config = dict(
    d_model=192,
    activation='relu',
    attn_scale=0.177,
    tie_embeddings=True,
    parallel_block=False,
    init_std_up=0.022,
    beta1=0.95,
    grad_clip=1.0,
    schedule='wsd',
    final_lr_fraction=0.0,
    doc_mask=True,
)
Each number is 128 + 32 x the weight over its row's rms, rounded and kept within 0 to 255. Layers, rows and columns count from 0. The size above them is the row's rms in percent of the matrix's.

# layer 7 attention query, 128x192, rms 0.24, rows 90-110, columns 64-127
size [111 120 115 119 114 116  90  86  87  88  91 104  87  99  94  97  97  93  98  92  98]
[[115 143  88 142 119 136 109 113  90  93 135 179  94 128 127 109 118 133  46 129  94 168 120 199 106 117 113  99 137  35 159 103  97 138 111 166 110 117 202 101 137 160 118 143 186 103 132  93 157 191  62 146 138 114 141 138 136 143 113 188 108 128 112 166]
 [123 132 145 123 113 150 107  82 137 121  91 190  62 113  83 156  90 119 122 112 109 133  92 120  99 156 130 169 133 101 136 173  51  64 132 143  98 108 188  59 123 176  89 105 137 142 111 118  79 141 131 138  99 178 125 146  70 145 141 120 110  98 116 160]
 [175  84 138 129 155 165 118 119 121  74 142 162 121 179 177 158 129 106 124 189 119 188 132 172 170 148 154  71  88 151 147 138  82  61 129 120  83 156 167 115 121  98 121 145 128 126 111 112 156 135 146 141 144 168 139 183  99 217 125 117  92  93 105 175]
 [118 135 125 119 116  79 152 170 159 136 128 122  79 130 173 132  99 199 122 139 149 170 129 188 154  98 109 161 139 132 111  87 125   7 164 133 104 125 195 146 104 157 116 140 225 104 152 123 106 108 108 171  69 130 150 149 146 111 105 147 140 135 130 135]
 [143 129 127 124 155 132  93 135 144 148 121 164  82 194 124  97 189 129 155 108 141 110 112 104 163 104 129  61 139 150  54 140 124 147 153 203  71 114 128 103 172 201 106 158 124 123 114 101 102 159 163  84 109 148 103 127 106 162 185 111 146 155 108 156]
 [126 142  93 120 177 171 121  23 165 158 103 111  56 136 145 151  91 106 162 125 110 150 161 114 153  79 152 135 117 141 117 118 121  97 101  79 151  76 128 105 135 166 137 120 167 149 139 158 103 138 114 130 156 144 122 134 186 122 188 137 119  94 137 113]
 [115 104 124 110  89 186 119 124 130 192 140 129  99 154 124 128  84 132 155 144 109 153 101 124 127 127 164  95 122 100 129 143 157 175  69 108 147 110 108 101 174 179  82 138  84 153  84 149 102 173 145 100 145  94 107 178 124 156  66 115 101  84 136  84]
 [132 148  97 125 118 115 139 112 106  99  66 135 119 129  85 137 102  75 195 121 151 116 143 144 177 122 150 137  89 153 150 157  77 152 164  82  80 153 210  51 134 114 120 109 173 150 157 135 117  86  85 135 134 124 142 161 117 204 172 157 168 165  61 135]
 [151 124 155 178 122  84 190 164 158 123  80 132  98 166 150 130 109 157 207 138 159 110 121 160  89 122 117 154 144 118 115 129 156 146 141 141 154 170 115 122 134 103 187  84 205 117  53 106  64 111 127 136  88 138 103 163 154 142 118 136  90 170  88 158]
 [128 142 126 162 131 151 137 107 108 100 147 123 150 105 155  99 132 144  93 160 101 134 161 147  99 117 110 194 143 139 148 145 117 184 107 126  93  84  98  89 122 113 107 142 141 115 174  99  85 164 131 129  83  77 101  51 135 140 117  99 127  89 162 168]
 [194 120  82 111 114 121  97 146 133 119 117 113  95 116 114 141 144 117 201 152  97 177 116 110 154 156 126 137 183 131 134 128 114 102  92 120 173 158 151 150 111 100 173 111  71 125 102 130 105 126 113 118 117 139 137 137 190 155 145 119  81 150 145 133]
 [117 133 178 162 155 124 130  84 129  87 123 159 206 170 157  95 126 141 119 131 179 128 142 217  86 171  63 161 181 106 119 123  94 145 120 145 128 117 107 174  89 176 111 183 161 132 108 156 157  78 149 162 105 131  70  84  93 135 114 122 144 139 167  80]
 [184 107 151 159 140 109 186 128 117 137 166 116 168 100 202 144 157  89 135 133 148 110 169 125 179  99 100 114 160 102 109 157  93 158 105 119  90  97 105 132 146 153 155  79 148  81 106 124 106 109  94 123  97 182  89 109 176 110 106 182 116 135 118 114]
 [ 85 155 112 100 199 195  79 131 142 160 146 103 179  80 103 108 151 151 129  99 162 143 123 107 145 107  84 111  89 153 114 118 165 150 112 127  87  73 111 143 153 160 136 186 103 133 113  90 193 145  99 164 104  91 113 134 141 137 127 111 140 115 155 163]
 [ 73 166 141  83 136 138 133 196 137 109 120 139 144 174 126 122 106 131 142  60 128 128 155 156 140 106 133  77 148 165 180 149 174 226 146 139 128  74  99 163 149 148 130  97  81 135 120 209 141 118 160 130 163 154 107 112 118 122 122  88 178 154 116 154]
 [100 140 121 128 103 166 176  98 129 125 135 111 111 177 135 160 114  75 122 151 200 123 177 112 134 108  48 191 138  89 138 152 115  93  86 141 130 188 109  87 119 154 143  92 143 183 115 214 139 165 118 125  95  88 150  78 106 112 114 160 128 191 104 131]
 [174 132 114 131 145  41 135 119 157 153 140 119 138 170 193  67 129 164 140 113 190 133 120  93 122 148 109 140  96 163  91  95 156 160 159  78 117 128 120 186 170 158 131  73 170 128 125 115 124 147  80  84 126 130 143 133 122 144 121 114 100 160 121 136]
 [143 107 179  61 172 190 114 152 167 175 164 143 137 167 100 144 149 166 118 139  63  94 169 140 178 123 125 108 123 107  94 123 116 165 142 157 165 141 149 138  82 126 111 142 144  91 115 176 103  48 119 116 151 122 212  81  89 112  92 163  79 171 106 160]
 [ 86 107 135  97 191 139 160 113 107 142 166 129 190 138 112 161  88 137 156 115 150  72 139  92 145  94 127 133 142  81  73 134 123 118 162 108 125  91 117 137 106 121 120  89 184 139 169 134 143 144 184 152  95  96 104 160 167 157 110 121 106 215 134  99]
 [116  78  90 150  77 116 133 215  92 177  90 128 116 170 141 187 145 166 105 116  68 135 134 137 160 153 116 122 101 101 112 126 120 100  86 166  92 137 177 160 151 134 168  88  94 112 115 131  90 116  74 104 130 142 103 134 223 160 106 119 135 100 195 146]
 [ 41 213 128  98 183 123 138 101 137 126 119 133 171 150  78 115 105 145 138  97  79 116 134 158 163  98 138  46 179 148 120 118 103 206 120 115 125 172 112 108  72 124 157 122  47 126 155  95 148 140 150 189 136 120 126 110 143 121 141  96 158 108 151 130]]
# layer 7 attention key, 128x192, rms 0.236, rows 90-109, columns 64-127
size [109 113 113 114 118 114  89  98  96  90  90 114  92  96  95  96  98  92  99  92]
[[103  67  76  97  65  71 133 126 121  59  69 179 144 163 111 120 107  75 110 130 101 136 161 151 137 117 111 114  92  77 152 165 175  93 125 132 137 133 138 115 182 103 102 132 138 136 159 131 148 136 145 166 154 132 147  68  96  71 123 167 162 137  91 180]
 [152 127 103 125 108 133 156  99 126 104 132  75 103 130 148 146 140 108 137 152  89 117 102 136 114 141 132  98 120  71 110 160 137 106  63 129 124  95 151 155 139 157 114 147 110 159 109 101 195 140 161 143  79 101 148 149 101 143 144 137 170 136 128 115]
 [127 125  87  66 127  63 137 129 155 120 108 188 122 117 122 173 117 172 111 142 161 168 126 137 120 148  85 135  80 174  91 144 118 110 129 143 117 120 129  60 158  86 111 125 153 174 108 107 172 166  92 145 174 153 143 133 115 162  96 122 109 119  98 106]
 [142 109 139 200 146  73  95  88 148 114  58 163 202 140 128 105 101  65 115 168 115 114 120 172 166  87 129 170 172 138 120 123 138 100 150 172 190 118 138 186 101 162 103  93 118 111 109  93  95  84 131  95 115 116 124 105 121 140 105 139 122 146 151  92]
 [110 109 137 135 173 159 164 117 132 138 145 136 128 116  19 145 117 137  94 119 170 138  78  97  90  96 163 132 152  85 109 110  60 117 147 129  89 116 127 152 172  96 128 119 168 145 148 122  88 116 133  95 135 159  74 121 193 175 109 112 175 155 126  72]
 [ 45  82 122 136 128  98 117 171 154 157  49 129 132 166 141 141 113  66 124 151 185 143 120  97  85 132 155 151 130  81 171 155 121  71 138 118 139 161 172 128 131 112 109  82 104 171 129  89 117 144 108 125 119  83 138 120 184 111 108 109 148  75 154 121]
 [132  93 108 112 125  62 139 150 120 135 126 105 147 151 117 120 100  78 130 172  84 128 159  83 113 176  87 117 189  94  90 147 135 118  76 107 150 129 121 125 163 132 142 157  91 118 134 138  91 125 152 143  83 100 180 179 105 139 109  89 152 154 169  81]
 [ 82  88 130  97  75 109  56 146 140 149  57  85 153 143  93 136 100  77 168  79 163 153 171 147 161  72 139 109  93 136 124 111 142 137 109 132 138 140 150 147 155  62 121  99 132 138 162 132 153 123 140  79 127 160 149 142 174 163 112 123 182 175 106 155]
 [158 124 172 136  73 126 136 153 109 129 128 139 120 139 126 177 129 193 102 148 126 139  95 148 111  75 104  71 110  96  90  96 167 131 149 181 146  72  94  97 145 101 138 102 182  97 109  88  38  92 138 121  79 139 106 175 160 134 126 128 142 143 186 156]
 [119 159 166 136 131 145 127  90 104 157  57 116 115 139 114 120  86 130 156 138 112 135 131 175 186 168 145  93 174  69 118  98 121 149 127 172  76 114 171 139 181 125 164  68 157 110 165  98 119 165 135  94 144 138 150 103 122 180 142 122 113 135 135 116]
 [140 115 141 112 152 160  77 140 156 156 132  94 146  79 114  77 133  98 160 147 119 125 100 119 113 155  91 129 108 173 130 143 130 146 150 145 145 133 159 120 141 102 138 172  92 145 182 102 168 109 138 126  91 131  81 187 120 197  33  84 125 102 123 110]
 [132 120 179 168  87 112  90 116 107 116  59 143 149 172 129  87  81  82 168 106 128 180 121 118 164 155  86 171 160 101 124 142 145 133  83 130  92 115  84 164  87 165  95 178 202 162  70 122 122 109 153 165  82 144 105  89  65 165 172 123  73 151  81  63]
 [134 177  61 150 165  71 199 112  99 108  72 139 158 125  78 120 131 166  99 137 144 176 190 131 169 151 121 124 127 157 162 121  99 100 116 154 152 121  99 159 134 162 151 132 142 101 122  98  86 121 129 161 112 135 122  86 105 103 122 115 153 167 135 142]
 [113 106 151 108 134  47 177 121 107 135 124 181 117 150 124  80 171 157 132 163 168  94  80  89 137 112 112 155  96 170 136 124 115 120 149  85 149 106 151 112 182 155 162 165 127 107 144 157 151 113 148 112 150 108 171 117 133 112 161 119 102 127 127 164]
 [157 121 117 140  71 132 178 100 153  98 166 167 156 143 146 125  95 132 114 103 159  55 121 174 139  93  74 127  81 127 123 108 131 175 107  94 150 125  99 153 123 143 145  84 112 140 138 213 143 124  59  94 136 147 103  92 155 114 136 103 187 128 120  43]
 [126 133 175 194  85 149 191  87 120 105 124  99 167 128 158 122  64 103 116 155 141 187 159 147 114 127 106 125 110 182 125 100 116  58 140 137 159 139 127 110 168 118  47 124 120 160 113 120 101 111 134 108  62  99 138  90 163 168 124 121 166 174 149 112]
 [ 72 124  94 140 124 111 149 107 114 107 168 152 143 169 132 153  94 184  95 118 146 170  82  76 105  90  84 121 170 144  80 120 115 169 118  90 145 139  88 185  98 150 133  35 151 121 158 137 145 153 166 124 136  70  89 125 144 167  89  78 112  97  94 142]
 [143 106 132  76  98 104 102 126 114 135 153 118 180 115 170  68 138 103  77 126 144  95 121 106 105 170 156 117 121 172 166 138 150 163 109 114 186 147 143 140 110  89 119  89 193 148  56 158 143  78 112  96 105  99 162 136 126 193 136  89 144 164 121 186]
 [135 105 101 106 186 109 149 108 164 100 118 131 128 191 118 113 101 146 243 108 105  83 214 136 130 115 131 153 162  91 189 159 125 122 108 135 174 144 143 162  98 120  98  64 113  95 189 132 119  99 103 151 135 120 133 135  94 120 171 114 128 211  94 112]
 [ 95  60 171 143 108  69 158 199  94 153 153  54 140  63 103 145 136 120 121 156 100 149 148 162 151 115  76 149 110 120  57  63 146 170 112 189 133 134 158 126 136 106 154 100 133 148 142 125 128 127  98 176 114 145 111 173 151 107 150 182 169 106 161 120]]
# layer 7 attention value, 128x192, rms 0.228, rows 64-95, columns 64-127
size [ 97 101  94 113  96  96 115 100 111 105 106 105 105 101 103 105 106 107  99 111 101 102 115 110 103  99  91  97 103 104 105 103]
[[119 158 138  94  90 102 126 147  98  87 128 129 135 153 137  98 112 118  82 165  94 186 170 119 156 114 128 113 112 146 202 135 167 146 119 169 116 116 119 122  86 138  37 154 151  98 132 169 161  85 141 200 135 149 101 161 152 110 141 125 148  82 117 167]
 [105 163  82 132  98 179 129  97 152  96 121 179 160  98 104 199  99 178 148 131 167 105 126 152  99 112 118 139 135  72 134 115 184 122 120 144 100 147  94 129 157 159 142 103 167 169  96 180  63 124 170 152 107  88 153 100 140  90 112 128 119 126 122  82]
 [139 160 128 109 172 123 136 124 137  89 167  85  97  64 123  91 228 144 123 123 124 214 142 171 161  85  89 139  71 163 150  84 152 157 151 111 133 139  67 101 155  75 136  82 188 154 151  78 108  43 119  77  92 130 135 150 116 138 149  85 147 111 155 133]
 [203 109 148 153 154 134 163 122 154 139 120 158  92  96 143 125 100  90 117 111  81 161 131 177  97  84 164 122 105 107 166 174 149 118 156 150 126 107 157 180  99 138  98 150 108 119 121 132  85 191 115 138 103  82 131 129  84 172 146 110 131 106 117 135]
 [ 97  75 140  68 149 125 194 142 145 111 121 117 158 123 151 111 142 103  85  85 149 124 127 145  90  99  87 161  55 143  97 119 116  83 141 138 137 121 135 151  87 107 100 131 151  89 134 135 109  92 171 129 120 165 157 150 102 123 113  78 121 100 117 115]
 [140 119 139 178 123  81  56 111 131 156 125 114 128 137  65 145 143  62  92 186 103  62 113 163 155  66 128 124 113 160 125 131 135 141 199 163 158  92 135 134 173  66 114 106 124  99 111 153 126 106 105  94  76 121 193 134 150  83 127  83 216  77 109 153]
 [106  92 109 184 108 105 104 142 111  86  99 121 121 142 103 134 114  76 115 161 122 153 138 104 102 162 140  88 141 119 153 109  93 135 211  93 209 165 140  69 158 128 130 136 139 137 117 121 167 136 133 162 116 164 132 162 115 124 158 151 151  76 143  68]
 [140 150 130 125 201 132 155 135 164 152 107 177  81 144  85 174 110 173  18 122 157 169  73  57 150  90 121 110 117 111 164 154 152 148 143 157 104  80 135 126 104 148 140 143 123 131  94 191 142 138 139  92 105 167 108 132 133 170 152 157 165 177 131 117]
 [152  99 133 105  88 137 102 135 122 107 112 176 129 101 122 129  96 109 146 105 148 118 130 104 136 198  85 140  74 158 140 183 119 165 128 127 129  96 187 102 166 114 127 106 110 151 118  55 134  59 139  96 100 130 100 128 104  96 173  88  88 137 137 165]
 [153 117 110 174 109 136  47 152  93 102 115 103 178 157 146 114  93 102 150 190 175 217 142 111 104 156 172  98 116  80 149  53 131 188 123 139 162 128  62  88 131 133 137 162 144 139 114 116 128 123 154  96 140 163 114 137 102 110 161 166 146  84 122 161]
 [165 129 130 152 140 110 118 151  99 132 135 144 100  59 138 112 138 182 118 139 110 115 142 109 142 147 137 118 109 143 178 170  80 111 135 130 151  99 171 127  90 166 131 148 105 132 153 113 126 134  94 144 132 171 110 115  84 144 135 162 100 115 118 207]
 [131 129  99 154 106 115 132 125 133 136 141 136 156 168 141 101 116  73  97 178 128 167 120 166 123 123 158 179  71  87 145 125  86 154 127 208 106  94  90 159  92  73 138 146 130  84 109 150 169 156 107 177 101 161  85 116 125 133 139 203 144  71 119 130]
 [ 72 132 151 181  46 124 113 130 166 127  98 147 138 160 168 168 107 187 112 203 111 129 177 120 137 121 117 140 145 130  99 150  83 123 177 111 127 101 148  89 136 136  83 170 134 125 125 115 156 120 166 117 128 147 170 136  95 143 108 141  72 151 116  86]
 [105  66 154 133  63 216 140 149 137  68 105 164 148 103 172 132 130 134 176 136 127 127 139 100 109 103 131 113  75 117 137 142 164 138 150  85  61 111 102 153 173 146 171 164 124 114 128 176 136 147 101 151 101 126 127  99 179 130 105 131 123 169 139  94]
 [112  84  97 108 114 150 108 148 111 110  80 150 105 114  99 162 127 174  84 158 146 107  71 121 163 153 132 126 146 123 142 156 119 142 172 131 123  95 111 149 116 103 174 102 164 132 114 164 169 103 137 134 170 179 120 124 161 140 153  85 103 112 141 139]
 [144  95 135  87 161 103 148 131 141 141  96 113 122 112 111 106 125 161  75 126 103  89 164 138 156 101  94 124 106 127 160 117  90 173 107 130 178 129  75 101 104  42 107 124  98 126 151 157 126 100 149 139 200 122 163 140 171 143 128  98 145 113  77  94]
 [ 56 167  91 164 163 133 127 156 122 141  90  79 124 141 132 170 122 119 111 109 173 167  97 128 164 170 170 114 167 193 100  88 158  92 144 117 145 132  75 134 133 107 137 148 158 150 179 162  93 124  88 170 138 137 140 102 164  74 124 158 121 109 137 168]
 [107 138 191 131 119 110 168 109 162 211  99 149 108 158 128 112  90 127 123 135  85 109  89 141  99 144 115  70 133 115 159 122 129  28 125 119 120  87 121 113 109 103 187 119  64 115 101 136  96 172 124  85 133 110 155 118 105 152 140 146 162 166  77  68]
 [188 119 147 144 123  92 169 146 147 119  84 191 173  90  90 147 123 147 126 198 144 111  54 142 111 130 107 213 174 109 127 102 103 134 156 100 101 159 118 193 126 110  98 123 101 151 138 138 122 123 151 107 136 127  91 144  81 132 126 141  88 134 143 122]
 [ 93 101 125  99 106 172 108 136  87 155 157  91 129 123 134  87 122 149 124 139  98  68 112 164 108 107 174 119 112 155 108  97  75  65 155 163 155 141 119 121 158 140 101 162 127 149 139  91 104  68  89 196 120  87 135 108 115 188 161 146 110 187 108 191]
 [133 130 189  94  93  78 145 189 147 134  72 166 107 109 131 158 116 151  31 110  73 120 127 136 135  78 161 130 182  92 150 132 200 113 107 138 100 126 111 104 148 192 163 127 104 103 134 165 104  90 190 110 112 114 167 105 109 135 129 114 146 116  70 145]
 [127 119 182 136 166 135  74  82 143 129 118 157  97 124 163  58  98 170 143 109  74 124 165 139 151  90 112 162 150 196 124   5 157 112  82 113 232 135  58 129 142 126 183 101 125  96  89  98 160 127 117 118 140  97 127 102 132 135 110 110  60 181 172 158]
 [115 116  64 118 158 132 132 108 102 100 125 101 142 131 126 102 108 103 140 150 115 145  85 119 164 128 142 169 150 154  92 129  86 172  85 171  13  78 153 182 118  70 125  92 117 168 124 166 120 126  78 136 145 135 107 205 160 154 149 138 154  87 102  68]
 [174 106 141  93 113 124 140 135 119 101 112 144 170 119 111 122 169 142 125  71 136 124 133 100 129 108 197 132  73 155 166  94 128 100 120 185 119 156 111 146 111 161 192 157 120  91 109 106 126 138 129 132 116  85 155 164 114  90 107 164 124 131 157 147]
 [197  82 156 110 134 105 178 107  84 140 122 138 139 105 118 222 125 218 125 152 176 136 107 140 155 111 195 118 180  89 100  89  92  86 182 115 137 106 174 107  76  98 136 126 137 118 100  99 141 117 111 181 153 142 121 117 101 141  85 115 135 129  94 120]
 [183 156  88 170 129 119 170  73 180 135  43 149 144 111 143 108 172 140 144 145 108 100 109 127 159 164 137 156 128  55 117 161 104 135 120 134 110  83 201 133 111  99 144 131 146 144 166 150 114 110 117 117 117 131 124 193 119 112 118 159 164 152 133  85]
 [118 186 158 117  92 170 131 165 159 127 154 122 175 188 121 160 136 177 154  60  92 129 198  98 153 140 125 133 110 152 100 126 135 132  67 153 111 132 110 117 110  95 158 137 152 192 175 117 157 147 164 118 107 127 172 120 107 133 156 112 124  94 134 119]
 [141 128 115 134 150 116 103 112 104  88 125 177  97 104 132 169 132  98 144 137 153 113 150 182 116 105 172 133  93  68 164 106 134  90  86 109  93 104 101 117 105 140  80  80 126 121 124 111  72 166 113 138  95 122 134 141 106 127  95 189  97 136  67 164]
 [138 127 121 118  92  78 166  94 141 170 138  72 167  93 214 194  54  80 124 109 122 145 163 126 103 104 164 131 120 186 127 131 107 126 129 146  77 102 162 161 125 153 143 188 133 119 148 107  77 137 145 123 158 138  66 174 111 109 148 180 118  76 111 144]
 [149 119  92 101  76  53 133 132 106 168 106 146 137  69 119 111 147 115  87 110 116 133  94 130  84 141 179 105 100 121 176 193 149 135  84 118 152  95 176 138  39 121 112 139 150 187  62  83  77 142 100 154 147 132 100 164  86 167 148 199  62 143 164 141]
 [107 104 153 121 138 151 103  73 143  93 117  43 242 133 140 158 123 144  86  88 138 176 111 135  75 116 180 134  95 119  82 159 119 163 117 139 134 111 129  92 157 150 130 113 118 148 136 128 123 117 137 104  71 139 101 181 110 103 162 142 139 105  45 166]
 [ 98 127  91 113  92 116  73 103 132 135 103  76 146 160 144 134  98  88 118 156  91 185 158 149  97 117 137 176 136 128 127  71 140 131  92 160 141 157  99 116 174 164  89  90 168 148 155  55  96  69 160 110 175 145 178 211  81 110 120 128 131  87 155 121]]
# layer 7 attention output (transposed), 128x192, rms 0.217, rows 64-95, columns 64-127
size [109 119 113 124 113 113 123 115 123 120 113 118 119 118 114 115 114 122 114 127 118 117 127 116 118 109 109 113 123 115 117 114]
[[108 117 143  67 138  97 139 201 120 144 131 141  92 168 121 101 106 101  97 111  61 129 116 120 160 133 138 213 169 193 123  33 129 126 166  87 150 106 168 137 159 128 132 115 169 122 124 122 162 108 141 142 148  71 142 109 165  90 113 206 154 118 174 138]
 [107 137  95 117 129 172 136 111 145  95 139 138 132 135 140 148  74 166 171 136 106 112  65 136  98 124 139 112 120 122  79 113 203 143 100 138  91 128 117 180 202  63 184 118 162 191 146 130 104 132 142 134  50 173 182 137 130  95  65 131 137 189  88 139]
 [164  98 143 161  94 124 100 190  88  98 142 160 150 116 140 126 141 124 141 155 102 112 156 161 114 100 105 142 198 124 147 143 116 110 168 150 147 116  84 165 157 115 153 123  99 180 122 125 121 127  62  90 107 109 144 148 115 136 102 125 157 145 110 164]
 [145 141 120 120 118 171 131 168  87 121 137 185 157 139 154  96 105 144  82 136 123 168 171 116 116 155 123 108 113 109 127  77 111 174 166  94 142 165 163 107 133  61 147 164 105 115 116 131 180 136 168  80 142  75 160 140 171 149  85 136 189 129 113 143]
 [123 174 151 118 129 165  85 106 105  93  90  96 151 142 112 104 131 154 170 105 123 133 113 156 158 119 102  97 116 122 143 115  74  56 149 148 145 102 132 157 175 135 140 195 121  82 126 117 122 112 113 161  80 182 146 159 139 115 148  80 121  69 171 130]
 [ 75 174 115 186 127 104 111 162 114 114 119 167 120 147 113 125  82 128 113 119 111 144 143 187 111 140 180 157 116 174 163 156 142 148 182 108 116 120 164 122 125 169  86  74 107 109 217 111 115 146  94 119 141 113 151 178 175 177 167 193 120  63 132 154]
 [138  74 104 104  85 129 136 135  92 125 101 179 111 157  94 115 109  87 126  68 115 154  82 132 148 158 192 174 186 113 119 119 150 183 123 111 163 122  95 139 127  97 139 154 165 164 179 121 159 127 148 118 112 134 156 143  65 125 106  94  85 115 138  63]
 [121 137 108 158 164  89 117 110 170  65 188 114 111 172 154 117  89  98 143 135 103 132  97 132  94 100 115 103 138 216 152 134 126 139  71 115  62 116 136 132 170 129 170 128 131 141 126 103 127  91 117 104 185  89 176 165  57 125 100 139 172 175 124 107]
 [117 123 189 129 146 103  92  95  83 169 170 130 110 120 121 105 124 114 148  98 134  94 183 145 118  58 136 136  84  95 127 106 175 148  41  70 171 128 110 169 145 139 141  81 163 219  33 121 105  89 134 111 161 125 143  88 108  71 174 129  86 129 169 161]
 [102 106 192 165 111 103 124 114 133 167 100  82 100 133  97  91  68 112 114  68 181 144 105 131 137 143  84 136 144 139 132 167 151  88  83 138 191 122  71 135 118  93 106 168 135 153 138 119  97 147 105 102 153 110 148 108  47 184 125 197 169  83 130 170]
 [ 61 131 145 137 174 144  98 156 129 165 160  45 152 111 157 110 166 161 133 129 141 133 136  85 111 151 140 120 115 138  76 165 104  97 164  73 152 142 144  99  89 151 145 126 120 153 125 128 182 134 132 147 153 147 121 166 112  78 239 210 107 118 149 112]
 [ 79 189 141 120 131 122 144 102 113 134 205  84 110 120 150  32 107 114 115 123 178 102 101  94 130 207 152 108 135 130 169  71 112 155 200 141 126  93 115 177 101  96  79 174 132 156 102 104 112 146 132  93  89 100 129  96 112 114 137 160 166 122 102 125]
 [136 149 121 199  56 112 119 143 139  85  97 135  64 100  98 140 145 129 134 147  62 161  89 163 157 134 160 120 119 133  88 155 133  96 124 137  97 107 215 118 143 135  60  64 168 255 143 149 117 105 181 115 130 101 134 110 144 159 105 109 150  54 124 127]
 [123 121 107 133 169 147  76 118  92 117 163 146 101  50  66  92 165 154 153 121 118  93 160 119  81 132 136 132 109 112 162 114 134 158 141 137  66 106 107 141 123  91 102  95 138  76 131 112 152  92  60 112  98 171 179 128 142 149 148 149 101 122 106 182]
 [109 115 135 123 177 172  81 124 137 126  77 135 128 179 121  76 151  60 136  77 121  64  87 170  71 109 152 161 164 144 180 174 184 193 137 121 169 165 111 125 124 132 122 131 147 128 130 144 125 125 120 217 215 145 153 169 148 132 163 123  97  92 176 128]
 [169  83 130 147 175 168 131 142  50 144 147 144 121 147 109 111 167 133  60 113 117 150 101 208 142 109  73 124 123  75 156 147 127 173  65 163  80 111 133 134 117 126 142 195 108 115  95 164 105  96 104 138 150  84 144 144  96 120 122 135 189 146 124 130]
 [164 140 166 138 184 130 202  92 139 127 159 116 183 149 109 145 124 156 152  57 144 156 114 126 145 166 201 227 175 136 129 111 128 108 124 151 179 139 130 128 106 114  41 129 149 131 118 136 119 162 148 136 165 100  88 141  74 127 145 106 132  22 105  95]
 [ 76 150 137 128 160 160 125 171 192 149 120 114  73 122  89 110 137 129  86 115  43 180  75 129 110 128 104 138 180 105 161 117 109 199 109 174 148 107 124  69 158 131 151 167 109 110 102 133 102 154 146 114  80 122 145 118 145 100 125 138 153 157 153 127]
 [167 135 163 156 116 111 122  77 127 110 138 132 151  87 145  94 154 157 138 147 115 107 130 123 190 139 143 166 145 139 147 111 133 135 135 145 104 136  62 155 117 126 104 117 180 135 126 113  99 117 115 122 160 105 117 116 160 232 171  86 143 117 100 159]
 [125 197 132 100  65 139 108 118 125  94 102  72 162 142 153 144 133 179 132  84  64 146 125 108 104 101 136 126 158  89 159  82  67  72 133 116 124  95 116 103 112 109 116 169 131 136 175 159  66 113 190 199 112 178  62 119 135 147 112 114 143 159  13 169]
 [117 152 118  72 145 101 106 139 119 155  99 114 128 110 161 164 156 120 125 106 128  90  97 157 155 133 135 153  66 112 144  72 106  96 165 126 132 106  97 119 108 154 175 114 125 148 158 115 113 121  76 182  79 104 151 151  87 130 129 136 145 152  87 111]
 [ 89 156 167 178 185  99 167 150  92 145  90 117  62 100 164 158 193 105 144 162 129 163 152 152  97  72 147 132 141 123 123 151 159 107 147 121 105 136 124 109 100 144 136 149 148  98 178 150 132 128  94 206 151 102 118  88 168 140  68 126 122 213 163  91]
 [162 147 129 125 189 101  65 119 119 136 119 163 200 167 115  76 128 131 194 133 211 104  79 136 154 194 130 127 157 134  87 142  89 196 157 145  56 154 150 136 157 121  85 104  95 133 126 125 185 150 134  50 113 108 151 113 110 148 121 130 141 137 133 184]
 [155 138 134 127 186  96 189 137  89 115 143  61 129  93  89 107 185 113 122 128 153 170 158  58 100 118 158 101 175 164 120  77 167 117 160 111 163  91 101 109 134 102 106  99 148  91 189 176 173  91 132 114 134 158 137  99 145 139 166 175 148 181 163 103]
 [140  83 168 126  92 147 168 101 195 136  91  92  62 125 106  91 118  98 122 105 109 110 110 143  87 147 173  61 160 120 138  69  37 106 164 122 114 164  99  70  61 130  87 140 174 159  82  59 128 171 122 143 162 122 124 130 107 121 106 127 109 142  84  99]
 [134 171  96 161 126 144  79 113 131  48  91 107  78 115  71 166 117 154 153 126 112 136 101  78  97 203 155 125 103 127 103 172 124 132  74 149  99 153  89  81 163 149 120  65  89 146 165 103 123 100 154 142 111 125 173 110 110  54 180 198  95 174 137 122]
 [157 193 177 147 136 121 118 140 122 134 164 132 133  93 125 130 138 126  82 104  50  83 134 163 104 144 141 128  93 142 159 190 105 101 165 172 129 121 147  73  80 124 111  79 129 144 109  78 100 107 186 145  81  85 113 110 114  96 155 127 148 114 155 111]
 [ 94 102 107 148  90 123 165  67 120 150 135 137 158 123 110 153  95 197 127 108 119  76 140 119 161 116 168 101  98 154 110  52 124 170 127 115 127 163 117 203 199 174  97 130 109 171 209 175  93 145 167 123  52 109  87 103 138 116 147 193 107 139  88 132]
 [142 123  97 154 107 117 144 143 123  92 165 178  93 145 119 140 124 134 148 143 144 158 194 126 117  82 149 204 157 142 105 139  88 102 118 112 121  92  71 148 134  96 153 186 129  65 132 121 171 126 209  76 183 174 100 157 110 117 168 143 109 106 167  91]
 [125 120  90  92  96 106  84 136  76 150 141 152  68 136 122 139 111 124 112 119 171 132 101  78 123 142 108 117 203 180 201 151 104 100 107  67 134 136  90 131 108 114  97 129 157  70 130 128 170  95 199 211 115 146 154 174  54 149 106 118 123 109 165 116]
 [ 93 188 112 154  90 144 180  96  89 125 136 151 137 105 191  99  99 169 139 133 152 153 114 135  98 154  75 137 127 165 173 163  84  86 112  50  98  91 149 137 100 150  69 144 179 100 141 127 139 113 132 111 124 148 155 164 129  66  64 127 221 126 107 123]
 [143 161 133 150 166 113 167 129  87 169  64 165 112 158 126 114 100 127 122  87 129  82 100 147 103 117 153 187 140  78 128 108 106 162 121 154 126 144 210 134 119 149 143 115 126 136 113 136 104 132  89 102  76 127 148 133 148 108  68  73 144 147 116 102]]